From a checkpoint of a small transformer trained on Wikipedia.
Training: a variant of Adam for these matrices, 627M tokens, 9562 steps.
Each number is 500 + 25 x the weight over its row's rms, rounded and kept within 0 to 999. Layers, rows and columns count from 0. Numbers have three digits each. The size before them is the row's rms in percent of the matrix's.

# down: layer 8 MLP down (transposed), 1536x384, rms 0.03, rows 694-740, columns 256-319
# up: layer 8 MLP up, 1536x384, rms 0.0308, rows 695-740, columns 256-319
down694 090:545477521498554508471474493494514512534484449511485516483522477491493520478491510487467428511513459484466481507536532485497459545481513514550500496506524465480528493510462515495499469483557493
up695 109:572532519510516504501525497488474515531536485485452490486474467512471467466482478486473516517508500493522488498491521555516496499511487532527534540471502521500470517516504476520500499487479501
down695 106:488494518526502508444455469479500504503501499508476471530520500486541576506547465501506550453478504515506450502472473504534483519493535494476494518458492483466523524472491494494542471533500545
up696 096:544508479501498495508503475512516498465474516532510493466528475479562486492533548501541520461491499530506507504485508515512542492503542476501543501528503499512517498558489514498521496508483491
down696 096:531552496464502543433469529513506529531562513509568499490489490455486504538478522522533497491474493540510457522477486487505528479492467476525490474493510451492461500524527492494526517515483508
up697 106:516482514510461504509497500455509535478481443485478516519466527519501485469445498447506487530505548473523477531536458537488491467498484514475511464476505499525502488500496503504504502507503516
down697 102:543475536507501474582517497453518535494501494529535525560478511541447469481484463491470499516516492562471492490519466551478494517494501480507517454506504491483463508484502542524516454522491521
up698 104:516518499502480485496473500505543543466447472524507500506496496479524510510510488511487495525476519548524506518523540537512534505482509521528473484527514522493452520485484482591499515557484507
down698 108:443500500508524516555484446448509461509486480525489522508489502476545499476476542502462479500477469495521482468523520470536498486521506496518502500464508497514512482450516522479562511499492472
up699 110:530505508528469497509490492487489533500514503501495521514547510542516474493475498496458445528500489480495481484563472497524551481470502509445496513498492474475497501518497524487458505578509432
down699 120:466507527508476529502508513553522519500514513525507473542525474507495517536493505510519515493474497477489477533466524526541533503494492477522477492469513556490491464472470520471484480498535538
up700 107:488547471509502474461483538528501530501501475534489514461496509498489466488487539517493504508511523527509470463501480513542535526479494525521497481533511552486523523518503540502536455500510498
down700 102:492503469502542503495467527495448478485513517486521534513530496558545514493478460527468525472527530513505465473493486516525487466447471522490506511483514483516528472543506483471531527494500560
up701 099:541485506496509515451518518498519518456498468551476490507517466529528498480467490525502513489488499481519494495505437466509495494474519558456542474455498487488510523518478463508490564538513519
down701 097:475522530522492517526482472508529517536460496500498481518482567497517439499474490457477539535537498512504519472512509491507514488499532503441512495487500480509496466521497484426542501490489505
up702 107:522495506515459448488511536495480474486490486538532492487541500493501477444497490442521504535471445511495504448491457471481505499484486506474479531463500472512494503521528498475500451506482500
down702 111:539541501504518518464505483469476468521499464517476502554517483514495495486496527491525547537536510503497470494463505514479485467531478531454443474550469471493548475524535499492542525443528480
up703 096:529534479497486483491563496514514535504426468499501557486547475495515492517485514490480506476507510520543500514505447529522495508482504509529534512507502495482447470485510453472441481500508505
down703 105:520522496490451492490483459506477487493494492517445504495498516545533504508514512523512486489550528474493495455486505524511481487483488500461486516490518494516505524474461502499488532479457492
up704 098:476502523470514487452533490509551503519485527508491517474526472484464494530490507539518492523481475541500477442526495491567506502493494526491512529493508489512488521505538494542495508521482434
down704 102:504505478482513537529509465485503518501534535467471486522490561555506535536529563511462527496443519515501520476499477483501526531446487519474496506516466512485509468515512501515518500523509525
up705 104:510463469491486443462496521486527520490506541528486479519482521501473484450495537411499507538500476484525503462497484502494542525462475512561523514492505527487471524485474548501508527515492506
down705 100:496516473506533493497467516533502524487539487503515535486526494492522452452529467501500542476526478506505544493502502505491485476467512541489496469481534460422519482514515507505450506491534543
up706 100:561494491523486534503530478489514502507445501523496439474480502514503514519459526467529502501521513511483485493509480476512492500491469507490537497478551530565499507510502453503550533516468518
down706 102:473526533492491525512478508496547510508462508489519505521515491473477485489488486506561483505528512523453538537524545500468529527473497524502496509498505489511466511514487452507486480515471535
up707 100:512523504464506490512497516523535510511546532520454511483485546486486474543449503477449523498513507455501499479474465492515517516490512522488468488472522526532509514493481518534478527517536473
down707 096:533476503507525505490505526530560472494503527511497498485501480503509521494492493506493531463475531503468490506493486498511504506513481486477504513491563532472496523457510514521451472514496503
up708 098:530489466513477484525472498507535521525493519507476521500498521499511538500503464457480483488542498522505476516540513494494527513502455501502526514532499519490500478518514488483527497490527502
down708 103:519463524553482491532501513506519521536477510465537487497473500499502498543471513496526529480490503506546489523512480483531468508568525491531466471495512539494514502502447536548505463530513508
up709 099:536526481495454496503474480491513503485542526512487536458506510492529480500508549472506459507493469495460491501518438446481547551497525482493523552479512521522499506529485508506504498515462437
down709 105:535469497491452533490504518516522500507481503497453519476501491494480509479494510532516494488516485479487486482513527503501501505491480482501526473498502502458489469459521543501529476462452484
up710 104:522503485507539492499521491478527515456488551501516559453467528503507519469464514469470482560515568509497523540502548546514511469495508536479519514445498512492501459522475527491492493463486491
down710 110:484485521524508456535514537508489477455503501503525504519512507511496474522497485485501511527526515502459464482507472487506523505536524514519493489492495493518488482501516467480480561552480536
up711 105:528521513480515512445521506475531506474532521472477508469505524495504509466508507498552484513504525522524466498491478502489496492487476539498451496494540502500508549463516484504510507507497481
down711 110:540502466457476505534474507457496508465509509471467461518499467476543531476474516515483512519503528498487455544461524542508523495494478490526459473515551509506516457492507564556528517510513522
up712 089:499513521464493540498491501494506524488519509520464496466455504517518532478459465488510491533532442482482485505498514538517505471492480480519507524481482471522534518523519513492544567520517441
down712 086:485538504475525445532481514480513454496468489543536503491534485476458482519572498469488528491544511469505503502509484519484498539491519519532497487517492463511485521488460493482472449456492491
up713 096:487481464485515498514530517505526490484478518507497502476507478495514486514485474480475467496537490505528510496518500544571490494497461532505520462514534484549465466517557473534469488483514531
down713 070:543531552494518528491471465489476526481537501521511513522471521478484503506555468483470524505457491514513493476498523509504513542497528468490503520500472516487502534467481511470496517510504497
up714 104:504495467493494520500471456458506475500494497523499499500493504500504540462503473494477475525523506485519471550477489513499525512430497489467526493484527532533498493498524526533491535510491486
down714 101:499503506525498558548516549509492501465496517490460465516525463472507483502510483501526466501534535504448473490502508474476473497523487536524501458501483489498525460535521544513484539506455511
up715 085:499542495507510484503527497497534444466489519512499520505486514426500488457507496480470542507495537467549492490511555487498495481472499505512533525501524514518500477497477501515464495488493476
down715 083:511463510491452511503521529486476561485505502527488517570494506510539499518524483499544452482510481510447483508506457539487485521540528507468502503513499456521452514481538455484489465527478509
up716 097:509547476566519447530488475474526523499465542480444506510506495498501520501429527526459523495502470547451502501486461539482522436462476509529479516482493514482501523490480445514492523520464489
down716 094:514520541515516541492479518523546520519523457518519459519530511486488504498523480467528482527462492503497463508501499525519501578506534496459518475503462506490469505531475472462493510487489491
up717 110:516505485541519469490540488486485509529458518491500496537529509500530512484478527459509472541550487493473535482510499550482495473537465494460529475491486528531473491522488483492471484495486426
down717 112:517477520542528471496521443546512525512515507530505500487511457460479508462495494511510495491539490482471563461510495483515502508494506511486522504494515490516519502558510472455508483512512464
up718 100:554501542476489498519501517481543524492524490510481463499550506489509516483477536497524506498488491565512507532425444495511522472507479538482467546456479477481514472517487489528457515472472515
down718 098:511461546477528461536477493503521465542498531521546536557483496505501489503537479516496489454486497504472521508549494540486461489517503481525504518490456501494463459552503528497502486512478524
up719 099:527495474482494524480530486484506495493491479512498503482485533513519502463496494462437504513530504528500479514520497468515496499488516529490529471472510471482488512489507482535480494488507521
down719 084:468473481502547483524514530455495500451512494506522497546493495480525513498479472531461471543495454473478521509505464523526504508490487511518584479485475476522474475524486474516524485511478545
up720 107:568529477510454465510547500459545496495470519523511486474488546538482474493483526510481476537509498504537505457507476476472491480502515508545508509524532475522467540487535493533499521464499512
down720 111:496517491493522551508492489500472489483506449528435513565512488482517507475477531501530536478526508492500474453500505513504506470471501492562542483540481514499471537479491445455526470471532514
up721 106:508514508453477476447509517503536497508493474537442517508506507491488499480526499459502515531466484522541515491497518487443536513482539529512493519471546488499495502521524487518494468530475492
down721 111:451502489503545508484467518479519498491512464487503464512493510509502459545506536472497478513533509496506464540506530455476557465504482467524496495507461489488445500517459476504535527509534510
up722 100:490508498501516457538481491488534492497450517492447508470504490500534529472479525499470492526505492514524480456519525517493510484537461497518530530516494491511489526491507475506492449499528443
down722 102:550485459482520535503526482517547503497508518494527477498483483499498542491535500511506493515479461469508487473501469507493536486479540528468480462481537464508487511500506526495463500499545513
up723 098:500506496503468504485513525488507517451496476502508513466465479534518495530506491538488490458492483586481458502474496473485555506472515524502507470452491504520444521508473484515481439492509498
down723 092:526480496507533506559518543470481514484487527515519493537505519490509511471480540487505490477478515468513493526517527463488468462512461499475546496440449450466515485455459493499485487466457489
up724 091:504532514490544491530553472524519480452462524474491520496532474492532486522520512519521489509509539543510495497474524491512539511440544503449504547482469536504497497507497476537507499515475489
down724 087:533493493505471529485493529488516498507514477518500500513514528500473498487526515491509515498486477462492513524514513497463473475539480520524511485525523456529500476474529530462486508513500511
up725 102:534508450505533498497468532483529478535496465508546484477500477505473490523444503463457475498524473534531475503462516456537521457533519545513500497519534501515507510487508481551528465528531524
down725 113:487483516492529482508503467529517520481512468480532534464556502518495548498515523515498504490514478481550506483473540481531515446463505453509492541518504500458498488511509534489456484456517501
up726 101:517488490520492469442497470489473540511510467504509463485481511464506515471489493474451462517480512484512506509513488488523492541528508548481510479532504491492474508468486470493483502513513499
down726 108:499531489513507446477477435520488487512466503504515494513454503460509510530510520499482493499457469477538500493493469505497526500488487493504503533506502479478554510496492482512496472481542507
up727 101:494524522478481491492529508498536498515517497496482449514497558466539517483486453434515497477483451527523492480498523464527507486534489544501489542519539542488496515459494461504461518488484448
down727 108:522501475538506512529492497537546533476494425504514506541527507482466518510522478467442517496509494530526431446466523498494485539482495484505494522456560464482487519504528530537522529488490511
up728 098:501478578553473485509491542466538537511526490515488539492513493491503488495452516508496480497514465490509497508496487495463529497450494520518516519471517520472503489540469496481477488565479500
down728 096:457513498515493475494467518469473496486515493517489478504504504499504526482485518535482551504501489522519485469507520536534519459463529498515540539489487452453518467507501488461484500482501503
up729 102:498536515501531499517510521486537489493496479529523491498498488521505521481513535494498481520509523519547478493500449514526545478457533527509520508442524482519501507510470486536440498548497472
down729 105:471487506509488522484509476472473520540502452473469506527498517530518515507511453504442525485448523465561525499476482526492482522489500472485475546502495458509535488456492455518486542442481501
up730 094:529486527490482518506528512500487479531487449523478499508526476484478444497513539496491522510436534486511482500534490476529529468516485499473478491497515519577507494483554456534517513516469490
down730 093:521532526520515506520476469513521478502503527472492482528503499485519489457525493476515492499490475490492498488514510484481491525516453477510511508505470490538483484526522494500484532498518473
up731 105:531526506472505442487487509508491493468510530529508504463557515516499463509466527533477484536503480528489453494485530504543511511529495541460491479496535575478450480582456495528468518509496486
down731 103:498463467504516526470545462484461511493476478501467512548473492489498516582584493496507522518475513525541499520496512530502481515485489484480483470568489497492520492480490509491503505477518480
up732 100:484541485488489523535501488477486483505511519492494517501450478469479483515494518522497562501515525479519461509486477506509504469477560511491524481500501489544483517475511487458447521467538453
down732 095:491477520473520540479489479501474495468489446450494522520508486514511521510503503499508480539542501509472500547508464483487473541506523531480498464490452461494512440503514461500501474480513520
up733 098:471504507528468465526467525501512489551515497484464549512482511529497465458535496501476506575510491480484506471525586505510471480485458503510473515470519552491518473491524456519497486501547509
down733 098:507501517490508489471526498463503520512550525538504527493506475502453475492490497487459527475476532447483467515498478524503468489439524506482519544470518529449461522516484490523494495519486531
up734 096:514519500490491453481508536531517519499521458488540529464506469487505481490523524505482481528544538528498513542512514490540505533500501524490476525497490502506504435471477501570481485515492491
down734 099:520508536539507458460528459473465472513518502511510449453549515509497498467543491521510527509535498475496462431501501483448516471509469520502500513465522511464454515514506487475540499489512461
up735 103:497510489496442471522562468472512487479427512520498508444511463505476497481495494493475506507479497475528517454513483499463484520496464489480544518532495536493454501507516477512508495496480524
down735 104:493505501531496545485522511480537505476525505517510542466456464475488479524501473473532491520492490509549462506484507517476504498507472507528500490542510524551496483500565555532468521525504547
up736 103:525505503518481516478477488461473531526485499556497471470435553510508524515455548492491500542521497506482512472563495500529489479473493517527470521452495493539503463470444507529518487510519484
down736 114:496517534507514505463505499440498552485494492504538471449512457527463458488496482542524527470496450475459477516499490485508481520523479510507501534500509519553478523508496507525531493509441521
up737 090:481498505468509496505549526492530496479492505513524491522519517545476489455506508470494527481493539493498500461551488498503509466514450510472528500487524470506494485502514520533534478499461512
down737 088:499579464494499454489471500488538459482490513510509548525526497475505483518508480481488497495467487509531489481494539497487470533533516474526485492485535523498482522497498520512533500505484530
up738 112:517472470492490510549497528479500490496523502500490547480505523489507509485520522486474517531496489500508449530494403518498563508500496499490541486508521476491465478487476437488512526497526508
down738 110:504410565480471462522555529487495509497476481448492459504497494540513507529520542463522507483545507532508523472513511473517467490479512509481487472490516498492471528498537498543477493503467509
up739 091:527528469483505516501501503505544554456481474528484563492510477447518567511526554461489470501508520489560489531518499496533522501499560554521495557513512482485509450449496503491484441497542515
down739 094:495490480520535504504449473519528512531532486499508474460494523520474464489506515520523519505491510551498485490488485491489534510459485489463533478495471510542501523531491495484526461485468484
up740 097:530482493545485495474548511484499498529491531515517472481477505510498490440506494450496529489507546507509504544485522471494520476512467534473508469482536448541470489507532522514514490478477521
down740 099:485532497469500507530493528490537534472559526503513526571502509510487538534481520515459489494525498513495510502522487494477496514451515441526471500542507514491526478482449524489503504519472455